Weights of a small GPT-style language model, trained from scratch on English Wikipedia.
Size: width 256, vocabulary 1616.
Each number is 500 + 25 x the weight over its row's rms, rounded and kept within 0 to 999. Layers, rows and columns count from 0. Numbers have three digits each. The size before them is the row's rms in percent of the matrix's.

# layer 7 MLP up, 1280x256, rms 0.0418, rows 119-225, columns 64-127
099:513517490492502541484525513546485473490536485517475500500470487515473471522516513490473506461447497512493470503501527524542535522500481479512492482497502424490495469509456459458517514467481470
100:521437465494423559523499542510504490492484486465466522525469496539506473519460536501538501470477479518506520523519472496448515481530445477516544472500508485433489504474470486492492503499478513
092:534507520506519525533502526484491489512450455492528513524445489505492496510474507507499513510521524522508485459546511477466513495555505493506514515461549531522519508482472471551462487522485479
102:512500504465504498525486534532524468429537474503517533484463460503491501531496479519516483478465519492505530523509526488448462522493481545522523551486510511498483495552490496489479445557515518
101:492544503503530513495489515512487499474496500493475492529496479508505510480454525524473513497482474525484552555469492497473500486471487497561492495499527493499471493454508491496510488494536470
102:508481472502511523459488508555505498540539484525517498481511519515506495488490495539455519507506518512500464478524538471445506491520465489508494517551495532477527488495476463437530473522482490
094:499518516536495506488511532523509578499525459472512544496477544537485522538504521569520515500482514512459487501492501515464526497507452485548509505495508527510533521469517481521477501510477497
100:545496479466565540478487514480499539492474464473496483539516493550518480508491514498517516512503502472470522492483523491480489505473518542478491511501466537471509494514519515474508526496492497
097:509512505481499534499483476490493477470518475523534549483467501467510513501529531554511526492466502502478434473531506472534484524537501523493538496531502536480488478508531469452490490505522468
090:511481490499506476522495509499492471509517469485488499512451499468527567516556513497496500476486507513564452538504500493505499519545525527542484562482519518516485498470486506470493502507464518
097:464538483507509490478456509499492516467490526541510518466484572477507456538478505500443493518538474501529514499494492510501543485533520521515481481506539489515519496524516471461481464511528487
100:512503511539507562500510457498531522538533476512487532532509512480492465480496484466526495510497444471483499507510499501524457513491507499511509489545483516475492534469485486512494486488487488
107:496525511497496486476499511478518544510477502511435488510501453511484497512511532516484494479502467526479511463489491491505575426565507484501490524486520499509488524501483455504493503518492454
100:478490431519502480508479521507498435478535530496502499529477451486546520471497507512477537538435501488515455560527541515504526527523490550513526518425483463491496538508478487476507499502450486
100:497536500558522505497481471517506450467487481496522554539514497489507508523529479469537504497477491471479513505450506463528509503475493527506497495470501455502472465502496563449468477507483478
095:533461476503519499476465505528483508532456507514489515508449516504521527489514486491511501465470454521526512480460514538539488468482556506491464503483511508500490523501519507493484488518505474
087:492483504481505515490499530492501548499488551488492516461489500514479452479458487536509470513462492488534472528480499482526488498514489476528522503524475488427500521482469483495471538532537496
101:453489557516485519494483516505466472455470465502515507458502463455526515541475553503499486473515469515553466499496536553504481487507508504527467494511487436445486525486524451510511511538462477
101:461500469485493505534496506551495494466531495488518482473526490496491492570513487531490508437490496467476499486456523501520490478514506516500493495501482492446445507508524490504507512501523499
101:460533515494497549513502532514542516492491477461535480497494503509460468618560498456463561469544498498493452534488505510525517525512506493489532503475492505481496507486451452490534484525488494
106:499465479468516503489456505501488488475469548488475524489532501510537537514523480529500506535476482455471531514494525516482482472513465509540478528521502478491452482518512514491485450516550520
102:497492484516506510524492472509473541522487501473536526516470508476486472469511482505460543494550530526490494510522478534538525468500491506525489500464507479523502486487494472475524490507449506
103:491524534496489498507520499497492490519484512506490486531506516467540486563506539468502496533531525501528503502541507496512520497526490461514551511486497497472525546492490466503472489502498469
100:521531459487514507506484503529528521532564476502474452528480480462524517522515515514510484494541491495495557522492500504478493467481515513499507519529501512523489561464516500539495477518478549
106:464470519492480487507495511559510492513502529504455490553489542503534491513517527488526502540501495503513529459548500534478517484516482528562509519490510525502512509539474472507470478532492501
094:500519559512514511511517551529511517479523474498486534501452495476487500511503501508472541471513480475512505466554504489486501501535444520504499505528486455509473485492485483516490476522507534
091:490479482483467518481484479512465470492524495473482527492459557504509528517537525552487510509511461492467499500528484514498550514527521462490480490484522448499484521523519484498495532491492516
094:477499526516555503528523473507506512518528489526504512528508492495476519525519530507517533507512488446509475546524566542505504475462479493497475470514509508502510482483529504505472471496517477
106:463547505489518491545460435497495531500514505458457512522479471477536477547469510493513486493506505519496506498516538489484500448522543516516543484512557466452506535446531461524479480501529498
086:504532483475525499542509494535501509483547526564486523500484460457521539457490495496519485486450519478463485515528527518543498502517516545487507512478500500498530499524460527447494504481529509
100:498530486528529483524472523492537486491526482498489481500506530500510503533485526489469512527501515492509504510482520503497518515517467476494487535505481454485514509506519465508465515529464432
101:521524490487503523483522489497490470514522456528497467481477453537516509493559500535492524492502528495512513492553472524487511487496490544529477485476483519477473487515504515478501508512533529
095:499463468465502500521508469540489542490511508516481483525492483479496549463489480542515527508476498474478505465559485506513509508521476512490476516473502545495495492507470509467487502493516524
096:461483495445504517505482494484538492507508525550491463486462522506502465514469484512489531490521524503455533514480472478535533510458451554491465498498491548477479489478510458515505489518509530
109:466533496455455521504516511522491510511456464506475482504483481487517527486510477571521514492514473536447525511557536513485504530528496513499510527467475515471505532474492525453492477484533515
093:519502489515518493534483496498501521503458478452472505550481482456474459551477517499503511498510513509493462504502561503448511468482514470517489489511489535507490503414547522503508490534495493
101:481458477532508539504464521491506478527484472483482517531481494553460487546527501484487486497510471518490463546499513521493531459561471516507463493486460532523497497489499482516495468483466490
103:494551495465509522499534520497520508454491474498533480507507537511483501551530539490470507482544488485512460546497531518440488516487505496545519522491515513471492523530447513478537511523505506
098:481491479525523466498431462520519525462540535516518513492484477485535489496524571474511494475549453506497504525504473488526486464472514522534511486520499462487478495451541480531515502532483508
102:456523512511481524535525489514523488483512466510456473528474503484488504485519513510523489513493470502504495478513544484515494492554483542494551502462473497517502463473468517498515507521500551
101:515498463517485511541506497500515463529497521516497503519460465481514425512530560551479495470482521455483455502532531541525501496521478542526417519467504527491492491521482520507504458538503510
110:508518520458493501524501501476485475485548500464535511480475524465513533492515485514490540506462495476478495516545469499487527519516464536488493487521501483508520509495519461475463516501488518
094:500515497526460489481472477486490514503477510478486472474474488454501505492474537535530519458550518481489475503543499495488476512468480497480511538513510489489479511505459514511546466533540531
096:500532488501496515491538478495549474474526488533524507490457506515524508478496549512513510522479498512464451534548513518515532499496510484526524487487460486494468467524444511450488501509535538
102:489468503498517486539443487519495497520482524493475495508481522506519455508488480515515480495461506490465506481521512507502489499525494535515503511544494492488497498497518472531512482459477527
107:464477476524493520497457507527518496486509523552528483478449504537527475489513469482507489513493503497514483526545502504528511466505424516480486471510504513500524530496485505458486511513495491
098:503510491521523492476486505541504456471534481503476528502506513547515494525524492490464534505483483465527475499506483497530506507528468466540509470468506456493472493519500489481495437484450519
107:494494555541487517489507494489498549495487499490494547533497513524518511500487545491480517512533533461537467488459520452488519481493508490512552460480482499508473471506491445494504525491488472
096:525445493502449504527505473509528529496547457509519502500520507475542481457520462518507544542500491525476524487521532525518538503535512473515483495458542470499484546520514475521500529459500488
094:512522509519508485490492513518501494447520469516464503554478470457473504539499513512502523507526525499514492502518503458484465495499524560519514491480510547453509499494501532503502494520499509
099:487529537453511530517529516521511438454496498486505520535494467504469503545501511471464486529514452491470526516512538514485490521499473535475518564460505503505522478514502498469501491518512516
103:489504492472526525460527522485523547450523479519466514492534492475531522517512528494517521499492501516506466519497491509505539528510493511498502548485481442509536499502490494494465578498475475
093:503544453526479481525487515527485501458493510478484466536469498497534493533520499462524502493493518527496489488432549482502536503498468505515549528451522518493545530517485522474507485468498495
103:469457474530514516534475479531506511450553485511507471511491522535471482485532503477523507486443473504501499522474504527531513509475483507518473476487500507468511449532505495486504454537479548
102:506479482519514506500488518515514506509507516553520476471492512491492493500505491518519477499495556466505481518518571497546547464465530531505560534487466527512488516455526486462505470533482486
101:495529501474468498524490455477519499519481491494502544529471515536501489531519546505487463533479493484468425510473508563560499510467488476540502523479515497566453461480503524480504517501474474
099:494506527485501510500442483503535497496481496503506523496488544526473450571532521532492466505501488504492477478424522512493469511497458520517516492512467492489494529433517538482519515574491502
101:463434523501494473517484481510488504510514512486538479509480504482525532497487498537555460502535485527510520499537491475495498446543477517492526517504503513507490527486512531464475521541522542
097:505515496485494473482518478483539496464533509484517495514471452465514522532507519483521483519473492496487482527541522508486558537519477482469453526454475497553499490542476524494493493492458496
095:474527515477559507510474510518509487434465497470506521514464492468536517506485523461523436458538488508520464518475530455479484497490529529497505479509488465459489510472563495510448516515493507
107:485496525499471498487473506512493511514465472474509472513488502502520514542541513480494527491507508510465500508511528541501477472519512512484467526479505537519516514489492495504540523507504504
099:527528494473515522525477521511488504524481521530537509483474491492521521491476495552502492493500499476469443566521457499517495470529545514463492527492491534542509499445540497519464497516479477
091:473526496471502518507526497479470526483509496519521487517509464486522515510538487450491520507514515474468463500492504485528496542500485527501502532498482529436471513511488528514488556501513506
097:437537487511455487458468496519489513458523513487522491510516491505525542542477511471477514538541485481482538557524535533542495493458486509519481561491520510484493517507510498453494467449507546
095:523488522531492522536464512520500513478550506487484481528516497498483511480457496542542511464501497479488508548547481485522492452475500515509477476501503459511480503521471465530528480552484516
107:517468494536475492509535473510486495527479478575470487524496496502546515524488502525535507548515486477510523482521527525504505464492546505513505539468483449465489507452445491501491511470518506
101:511543487530503485495454512505532433481501482484506537530461513552520488508553477524506473487527530477494516551471533515501464536533530580512505504509482500518474528493511487508505506493485478
102:515493494503483556529509557531537481499500468479479519494495524503511448493452508541537522513559475517523491510539514503509554493539522511540514486461508556508502527522501549502504489530482488
098:519473488535530515498471507488502511449484531504516493525502477522526527511484523487526469512520494483490457434470501542538504470493525483495503527479499515512519519500526472480492516531519497
101:480558503496540521482475473498515480517493481537461503498506454483464519494540475541485493514467481484480508497487483492556541470531506534522470517509521516465490521518517464511513488531481489
108:533500485509525442519522513475498515512500494488498494482507489503477498478505530524453555511449493482491473489506488505461497489498439497517492484507505495497438492472487509513506474534427527
110:532533449503506527493504496494494493525495486525503482508510546506508495485537497516524501501489471490518490464506541497543507506510540531521466528508503518505512525513541502463513501515498516
090:437475502486511529477496513553551497492516473483508538503533534511524511514555492489501499452539483465470467517471530477478516515486455528521491500483531509495495525508490471503524445494467531
096:490532504500472487502450490495506470535471464494502532484463521502550510475512483510494511485497471473462527497536500515533487478496502488517520487501458486464481574503454523492500552487500542
094:511555487469505494529494469539539509506516499453512479520461519501559465507529500475492525526539493507490514473508485529493521495522520488519532505512519470515503495506495459445486509477481475
096:510528476526507552488498493543502495515520487528486522528470509509517445482468480475506504503511514528460514524515503524513509496496494517530489510483521457522547486513458488504519481476560498
103:506452493515509554505486548535541495518496482503503492552524510506499465532495520512494523512520510474514491492500470529452526468488461452488521491490459468478450529463519507527476463517501533
103:515522496453503533508531478503485472525505461525472541521483471536470511466561470508475543523541507520509463518469554491504518510526498502506497541477475512493531537491439461456458516503501481
105:533530482511502563504482475511456482551528520462469516499493474412510468474512462517537522504504508512514511531526457486543477482499521539483543474533532497514487554486477524470485524546512506
096:506516517457534505543542462528528486482495507535542519473492523524480487527461485510592523454474483468449525479451482513494498505504518530542500501518466476485505526437493509477465513508527489
093:494508514530502492541512456526506485530503473476504536528522460503505501520532512497510497552523508488499471504516493507496529495442506558499488525468492504475512493470467480504540479500479498
101:492507553508516493490489506514505493515518493501466512507487484450490497517502553468455482511497452496509528504559489520487477522492477486501473527506492532467470530492454490542486506519488505
100:479524488473483493482473509511502448543498525509489514477473521491517511499488501446478482476525472478512481497495536530527477547490456482487526512491464471491444486483508514474510521532447513
098:517535477497484523502492534499501517479528494513437471473502509467489467526509498491526503501496504527481482484482529478504502458495485496479505484465510497488491547478452484497483479485501505
098:475485529483494511484483535519525427514489469494462517518504502519514491516530517508465542471513527471470442543542507496504504520498512526495514501499510504483504512442523487463451458486484518
097:459522498467510507475489490491501525479482502517466536523473475505475511509479485486497556549478501465488499473531534500529508491466485533528507519492523503504495504482523505489477478478474514
085:453491487488478528497512481526498500488474527542518493483515475460473453546493506508520472471509459497479493464482473499506492465485437534490458534538486522479503555496490501495519473523487524
092:453537537493510514537456504486506531492515502526448483471487530474491508517458497507502516497486466468468484469526455495526489494514449518504477502513532509509518520465440466522502480489461485
108:462483501476529502485488502497516535501510492533470537517470488529521497535527535469496492533504485491501527503548523516505518492482509523512513448483510475476479480485477479475458485530502476
104:495520515517484528512478501528524486463484485498463507520508494478502518455472488489502536508504492486461511514534523513467522505498515474478468528510529467474494505510505435504493473495512486
104:490549441524522485566476520527509505491539503547520498506493501489505506525513503500467527499501497492474509503468513551489518469486517504507492487516511495511473507425523478490489485534467530
105:498507504501464516519464515486492525507523496471454451523506466490496483517513515503471521520559484509490538477531540498462498498502475475513496524449494439513516499470491453481498520504506469
090:526525518488513533497468491489522545534497458506486505481530496461471455518495470505494512515486440531449531499489528489507494490517492474536518461515502467486482527532484475518491492484512519
101:502510493487499490493451537497524536498450501484488497483481492494470472489494506481501473471515458523477481512531489492507525477500470585487528528511461494483492481524459500471495492495490504
089:477542476479499483509504472507490482459501550499465498468468503502514512514508490502505540505449521511488518525539535500487502464573470537525488524452515476496509529483482466510510505486478446
106:486521506443493475522468532513509446516494450502479509554487495480484462471520554508525512510527468445503489504497497535496514478522478541478444536488533508502524502500482536488496491488502523
096:540547486514521526510465482493511512479478512522484564484499489521522472502486512491508489504523512497533473495496486549489507501545459518518503527505446500505456458499494471480505451476522511
092:511502512515482544503470490498526462490527513499473505488487522495512478499540546531528507491489507494480444545510510537523499525511522503511491532494478548425506535505512510514458489487494499
098:462503531466500487480478488517495498483510481531423517474439526504527505488491493502534496531473508524458515475476513544524525469529486481480535553496517493500479523530475492530503509513481468
094:468434490453476518479479496509514521463502481549493485483527517506514506514478516527508489468482484502520489529462491498516506529544467524501511476498489495426480512511465466489472498483539513
098:465480489484497463480482468526505510465499494483514490535474482510492544518487491497478464526520484464495475509503517484477524481494445510533513474517507521495459483520474494504482472492480554
100:502528468517497478471494508481483495487524476540544561515474489518490488537514511518518491486511527478480459517517488482458543513528454513526523516506507503503492520496489484528465519494484500
101:517521520497516473536479465492469539524502446465483523512491506483488457463471489503500483480519461511472480500468497497492477476505504522515534491496473495495527521516502485493436550509519490
104:489491504527517494524455513504559488488507500476457518519542511518496521473489494491512513485535465476499492449534482517498486482475506471508455509552512464499489493476526501515531474496480503
100:538509480529538511546510534496521479497526499506487507494524469489523471486546501506527521523514527477480486553478531505506499515508515522542531500477460482505531496502527485471490503488480487
098:462552492523522502463521511504514536506504479531507490519500522530530520542543537483468473445470497490514512482512495508488506465496486505511526550523493497497491524468509514513483476522466512
099:505465515467505498542488497516526489530468522536543513501500538506459496547476513467485546473510471509539481520481469495497511466547467497475476492533564474497476510491509474509502507519489518
# layer 7 MLP down (transposed), 1280x256, rms 0.0369, rows 119-225, columns 64-127
097:525452474478478502500468469478514529533519527477501498471515533459515536486480485546540496479552537505519525498527476494513484476482563517494490476510504547534542500509489476514509524563499521
098:517520527502512483525529465531507492494503465490488485472524414477463534453487528514542523541452490487494445528501550517552499467495477476468481486476476472520530523529470502522465507511508505
093:460485512465511497475478477491495513493484546505487501522521507497505538477482475524539485463502544502483472492440485510460502475476517544479494507473480519435527521573559526473519496474516536
100:446449474520473496485490469533517529517543518501563494495482492477517543462507521506462507487457501489484557482506459453490509454513490439508477549516499518509527494505448478509493496517504485
102:461490499552523488501513501481446491492497502497501473462506520568469513535508473519539493512497541513528497498526536525494516508503522472504484511451498509504496476432488485486554498512468518
102:497536507493474505504561506486477483524426488483547513504488484488481480495516504491509455510519539472477504490513552532549499501517550518466547514460495506491504532488498466504489494537459491
089:489493525514480501530502494462493459481514543492513508478505499471514521489494459455503480543450505511492504417474473475512467505516533492492459514502500501468494505537513537522486511495545483
101:474498464500518502488509509453490461508489510513500514509481493517498479453486521535523506502525500478473465486468470487490475518482480548517522514473503498528472501526462502510462516513469496
097:547514530485487499508504525497458480555521522503481516483495501481520497508479529492493502503495477461491550512519541484504519490528540505486495512483505505516481520490513510514528456501464493
092:532541495456511474500490513461507504523498495522541524538543493512517548494484471492480476493498488499467524486561487507499461475445508513491504469516527470489541533447499506509486529509491458
102:555483537487531480452484536521478490543513505477485525545492482503491458467513506514507546522475535467488481519502509508482506535445501509478505506489469497470462509513527505505473471500464506
097:481499480466514482495479459535522454580485467479502524537501537524471495548494512477496503505491551498528518490475509468511526536505510489480543502476463478470500496539483495540500451514486485
104:529461507493523487535480506499445486533476484532525521466506504534478459502473501500510502539514517544509463457532468531485515494564492476456506452512510511491516502489487505470493520448524489
100:483478449521517512487448469467447526488505530504516510443491493519474502516525479485475467523520536461454573509499494490492517476435464503514529491478511500534524476553539509554496447510480509
102:469512491476534463487491501526520476517487499456502497461489480521498519524505476465482509536452505536534516487539492487510461486532518485487535534542505506529503516503480489493460512476538506
094:474508543482528517559537499468487511499529522481480501452452515479548506464531506496514497532519525498491472531563496530491514514536487526512505509467530513506509493518498438495484518503511517
093:543513475477479495484498516494524521478472485464534471479474512494502489451517476491497478493492509446490492477462470516514477471483491479451476494474492524563516518506476466475492509494460515
099:493508452475482461486447471454475486470526456547510479507478517493490495507449456544532512496486513519489500514520494501492492513503504529460494519516480516544488501480505481491500533525530477
098:437506494469547461464533523497490493483476452473510532511515474491521495512529475469517518482552516477528541512412483482499496462461487481481495494545501515514516514500555505503497524508485545
100:511528498547479437464492532493498536514496504531488493481494541539511482496529513510525491460526483497524526484491490469509506483509458530526483492480527470470485497503515512460536510486547477
102:454501465513500515523511493526467487479504501494508521479505504489490489514534499516493464533494494515475502469484493573540512485491500489448506479498517514525489464487505562551518484516479482
100:473447478514507467518507529515463484465465548594522494510514515495488475484509522531508509498471477499531545520546505493547497541462503529485491495518490485506506483479421564520455537513467534
106:519531498474514487488494500495567489486502501486499482532458459519493505473515485497515462436482485475518466511475530479555525511475508534534516510507488496535456502526477534514485460475489518
098:491446513477496479518466449457486449471512490478488499504506479553503480494480521494507501480522527473502494492504482505455509489495485537492445510440475503494542479491497490516511524485500416
105:485462457495464545495480482485519514485505464490509505480531524482515509481506472460478514517551503507498467495476481484500516478532537519507498472482504493522471474514482505437486506488460480
091:539501486521474519517512457460484495475495519530540525551509524519500502519501504481483539481537546489509541541484540568507499527494510535517543495464543448488486499514482461471513527481479533
095:477492532486528525486505507496515501527482485575545509524477479517479456537502488486524552470535506496533487515426493522451453487429472529482504512524467514494545497457458525461489520451504446
093:511481546452528491480534511493488540527493510507502478512504484467497487509517455515454488484473478525504510504490494505473512472542516473509467506477528504531513536507486466539499502504528497
104:486470545470549514567505496530517468490485529514507517514475521479502451546548460514513464491534514523492537421500494493524511470504512497493475500498500462472493532523489447500493527502480531
088:524489512535464495467475472474496501516497469466518473487503536507493492582514510496479496536517478513530507466474489456494492479496470493525490499518458474480480501503513509522484525542466482
097:475475492467456499488484513469491494459479500502476511503507514501495446519502518457485475498555456498499528518457468471520481484458509520520517527529519478471446518534512484496513485506501532
098:536503505470492485523510554499486534514488480459492501477458486513486496514491505470511445495485486503511521504429532518521495467516451456485541502543498525520496488489477562552458549495461513
096:497496528533493465483491455488488525505480497478513510528454488529476471492493462510494534529453512518487505524484462503481469516520492506504518532528533480498496507503488468517481514523483508
095:537506534520475486474537512487487502496475527453508532499542510500523517550461530485484526514526457466467495492497475488521429513539457510514494486464499460493452531535489549467504533492491446
108:549509509510517525508505498502513506479518507466484504509499515511524468515455492516471457485538506515498535477481503545482484492511498514547485464458498493546520507492487442497474541487489474
097:457539515553503499480507475476527504490494474529499494504545485510463544470517528506507487564503456413511514510488540491515493506526503478493519491470498488479507478486515457529531454468493470
102:468487496482494478496510479472510564513500451510556493520479515445547530498534482484528512510514434503510476453485491491465482521513482511530551505484534505511538515516522523460517473481494511
103:514469463479525486532504508475489488487501527505484495485503479481502485539490535531496489525502547491529506517525488504522500503485491531422455442495499514489470471507498511503491502544491509
100:475475461452501490520492540498496517458476457503480493533467503502516487530500516495489532511479478480503528499544499496469475467528533496503534538430555460497528494523545495519534544523475508
097:500465539495547486502527501460486456480531487479505498490518509487510475503472534522514524495500501475504531501487488506513528520441509472494487497500506517492501504517484477524502510535502496
095:478521507502484460476505503481509491479468511477463522482495477480491490480477476467518474507466474540496516508546488518504542497456484505508469459511496493526463521495492495523525510515532499
109:514506471515515498540544512511510509514455462498504509498491500536500476458500464522438525521488446491512471501513495472456478503528492472555553543463499508487497539552507533509525508537486484
094:472468499550503492505483544558491549467514484517526502502498487540509481510533440500472521519458470469510486521471498475486474493503500480499521469519534525524522529497544490501451510464472490
098:484503492473474478509479521493482504503511493479472462444471517511485511524466505511480500502549517524507520470514522469477525534489520463515460493487518502481499496489516459495499459510477482
103:478525525516478487531504480480529519475504480489494500480448475489483494552502497502503461507490513501522471494516524528508504435499516492488477509498489491518458573529514514504475485544505485
104:558475535503492501513512514482510505477505483493521523518540447451449534486482525492500502510496518489492463514436531497499545481468506526510518531537490494533510463484492541452516477468527493
094:497499489477489490508463527449489518543467488485493464558490522502529522488511486499525527477472485551489545513516535469516499537530547519463519540506492555507470491515490467502510576564451470
102:450475488530497530508485512527496474538480449459485496478553493483483464467506469533470488475488525487464502525491464495549548510473508531513493507531504504484524542509489494488473510486441511
098:472509554504511493499490502521503460509491504513517470475462499478482497496510504505523506461474484522511515455486451489481523513501482543502518500506420494501469493496455529477475510522507540
103:534551446481494516479513531524479481507506469496518478482523488488479502468476522488509488472449490493541490502499481516456496494504462470491519505514480556482516487477510478509492502535533503
097:529471456474489508462498518528475532474484530493524486468482577480557533517533508483512520480505504528488494521518529493531495458499521485491489550507486473487518507534477475506484480487482490
098:534534458523501510549474466538504487514486533510463518508443504546486514484541472519450522509500493483523475534489516453495489484517465511485539510513495504479489457516496514536519483509488528
089:542538528520446497499466508474490496520448495463526527498478530506479483524467490490465472497532454471500478500494520505492479502497516465493502488487481478507478495487506515516483509491505482
102:446494494509468485493500479518506481512493518490488515502488493489496519511517510468451507487540531482488478475501448527502479515508503492524506475483468502532528502558522518541467559480514477
097:500510491515528506517480517503515502466501484550495463455491481498506514467557514529504470488541487473486487518556490510464470522553538487483449468504533452554501503481491516498445526477496457
101:541478529551524498478456520515480514457528530484560439510499497487519493505484507495475511486516522487506502504512495484499515511490497468540485519495461515500467484462509456483504484532557479
094:498503515483483524455472471498483482476466451495542459514517516506521510504495505505475502466500470524474523549522462456528501547536507497497516525433473513491516469501489485458482487509501493
115:502460450496448459446475486493530496485498514498571491521512539478510502465531512551496528478513492491497501514522479491499508462489492510515553517468521529519542521515503511511520494521560499
094:501503508530463561516474470513472501455523524576466501454489507471509489493521515515528470489514479531479496491466461478487454525563486492516541506542511499484459486471521475550491484467471479
095:544509505510481503494491519534497488494535515476473485533494500523487498493534480478513520489478566485502547498507519526489536496485514516475479482481475520478504498480493467477498472433515507
111:503516504518494523489462510492540489465505504499512467529472482542491543498482486534480461461496503484501517493515520488474541471506513476507465503463513555522518529517493506511545475521502541
101:480499494509484516501524499560487482488498461545507542552520527512471486529478495472481550530467520465486566510453525533455505472504446476558496524495492519478498473513459491447525460509524509
093:532473493543492541510491532506520507503505507518487501472461509512501457496527511449498488495511516512510526527480499503478518440482508505544518478473525513498530500464530469513518459510471535
093:523494474483496515525486497486483487517496534474492457495546480535514484502507479516521521543496544484508503471509521490461496516550525470464476510503509487507494523522495498489480510523491503
097:490536478489511500479512474529480496517467486515521504510499547504528530512512524518500493519462503509486479519511518481516538502501497552492513521427518516471472508484539483496500493432519472
114:468530460496527513497491484505497480504522520520495509510414470513497530550468497493456479461505491514541470516489485503483489521520520469482519514543516495490469508450466478534488516520497496
096:486483492488479508488517489492510475489504517500479525471496529477482498509457496497526543530509500522508508497548502530495561515437452491522449463479498519481505505499557496476473519501519496
103:484487547486492516458513453491525492506443513544496516469502478493506520460477501469521482512490497501522515454491459492516574481531492467531498460513513489474507537483489477542497532515515501
106:485447516516486507469487497488472470469498508478498507518486519528491481418507479464506500531475518468506477530514488537515529497496484496509504469450494505531475504536504509497484489478494512
096:532477484491506531479515529488492484504503488504514494476476524489552531501499557531515496521448511483481501516500514479448453464493492522451549469554475491486504470465498522496470520518526534
101:532537513508470574471438495542500541485496504502519562488491509475519540467501482487534495447525505497519454484488540468476443490463480475526536456527492487548521515479512529484511467513518508
108:469460486464557533493507478542493537471478541499528503513493482516471549492496483478462505488477497466521508462480460483492517484504490490503524478498484460494472504499522506549522468496469508
093:529528536435502491505534465499502534512452474486489517497476473492484485508476522497468536509487480546474491506513489530520491514510587516479484464495520448480498515498488461521481548487537491
098:478494507474469536437468523508505511537508518505495458537517533518536505561526469483490490524511472492483490489487525497538532528509443521529478521491540510515549481481482502515530507497494521
093:477475542487542493491492514483478522519534490535519499468504479501498507491510480531493490494501534529517506529501518489492479469475453505521522459487509498528523520490502506524478479477506510
098:540521498514486475504475523458505517491499517491519525478501497497497516457514527525528534491506536516522521520489484477487544525476489452514482503522520519501503502526526470483472494532494488
102:529481483527547519534506498517496505493494495542551497534556492472494481502488454481487493482493532490444493522495532482481501513517491490523460497507484510521517507526507495508497515520505535
101:466529487485510496529522508513520470514496522503485513510469495541480546501481497530525534500514527492447488502523454473442510473504504500474540486504472476479491507530510510520567486515468528
103:522507502493503490505513453441508531457516468465511535555495518530511532515445513498482515536533518475501504532505498532486473494520509475532469459496491553486529458485499500506496482502508466
104:460514514524497517471510499500484509523501447490459514487459467480526505485501495478547474512518499514535494528543491486481511521493513515501553518488516509499471504482493541519508528509498503
096:502516510514543527488535512482518519487493473572519518491498504493558447511519495467490475472511473509549490455486512464502518485494459489507496500490545466502515521505523502483519486541515501
100:510527537489484458519503500498518527539516478497479500494481489544489496506527536550515497490540526492490533512507492462511487447530518513496502483485509450504472485514550511509481525494482483
094:487474528484503501465487493474489517510482493454551499515513535554468508475496520545473527497480512532499501463494480492446510515494485460489505492504490544486493528472488551540545496474525506
100:487498513498475509473529467488479501491494515452498462438520541469481531511449516469473498493516502517539534503522497488489502556502451513493513502543517490503492455516518496526513511488509473
096:555528489493469497515521478533475510485505497472539532453532521480521504513493524525460526475526453542532503497522479453497486464515517488494473500475524482510525495507500506525469516458481506
096:491487494520486480509520489496500495522468501489547467508511478535517510490463527485476490497518491468479564507512458467511513487544497473479483504495541488465472502514508467491495502506505444
087:514485481488500496528521509487505506502452495542506482462512494522517497486530479467491500524489505478509532561516509515500485489474497474474542537468498500492497500517489480488453498499520522
096:531514483529442516490472502493534477513474493499523503510517498472497477521495505497516514489482489526473461514467499489498509533530519497510534556488513474483495504512462544516457528500539460
105:478465529477487505496563506490488496510532497503532501555455500476522512525473481500519507516486476477548463462490479479503532479518509519461483481514484535468531484489536480495501501538493510
108:468540474477504537500527512486471531506407516498512532475490491517472485520497538443479508494543451539496518514507525515533497470498451497554521536507461485500528517459544504513471508559485499
105:509495535508477498500476501507518536521475484511496539490496477477492530534484484512497497490532520509469474526477485451525494518491497483498521483507504547543481485496512499509459500510501532
105:535511517514513473499508542517527498504482531478504476501481489527485516517500520496449519492505482472544524534477518487521498519502499499493554502579489500513505497466487550517548523502491461
090:507491531499475494516529544472510518458523507533491531468496542512498478488477496504502452478511514516481483522498474508484529506504484541471471514463461550515500498508467538508489498509538500
106:576540509510488472495532512517507497490563505499522508479533421488516479506492508525482503515502536511483505514507466530486503502538468507540449473481548469515495508488454493477508482450479473
090:517489514514496560470462517555471484545532480458485500544542476507537508478504484496498453502528471497534534516507486480479482522458488496492479494498477470479486512483532473467524493484532479
100:489493525480479537489478500483524513497476483482514457554456496503511532459515481479489547544472544485500493514509490474454510460508468482532485526508476523485481460490533513571537482532480502
097:519468488526513511504526476508484478474476445509507489471509514517495508475496526531484489489514496503541557489494486449476457500499510490462532474489535505499468497514524522494496512517485467
096:487529477465513501506494494478522510538473516522499529482499505494487479513511423511518527519509484517502532474483524491522503530452465459462473511508498478565488488471495483507474516500507507
102:485525455486465475554500493512480500546522521478512466542500502464544468452521510521459476485487466533522524530504531468501504526515513495489532507481508519501531486499491509497481491484509476
090:454537484517515510481526495453511514490528485505508502491478514508491534491500473468499480492507530463427512538519515498495512470497554517505530468476482508473493520492521468490470489503474547
092:534510519532459475502543459523544484511475477500492515506507542488497511493540500492504503495523533479512533481492512495474480486529519489515487499519510488510538541509538460496440550529553504
109:500464538527474504525547501514494486533523516505492513518466502482479523526557487500461485509478512515493517465453506492499508542500530484452479486503438509488516501483505505478507519493519515
101:520497478480477532494482519487485478522437481524499474473547520548500506502506469480529467493492523480531476527502548553479483498509536489497488492502543521524491514478550498479471526490491503
094:522516486509518517470534498518488503507524509512490532481463557466487505479546495539477472537476491555428507466473519491468497543471523496463539485431512525495526498559502485495531505478467481
098:509452495485507507519470503458542477496459482426503483540507538476506478472522469499493485553506504483467516471574513508484499504557499516461501494530489495528488485491484499495516466514488493
092:535514511480489505532503515467477506484524483484514504492511519484530517511475459495555498483508534502518518515483524438464494540507503520487471467494477499500488502508505498498531512502513521
103:532501473500485465517506520504468514469522520485491525554515489498484504477567471520527495521492500486491512493481525552497507517515457503494519539470478532480494522484511498503522508503504494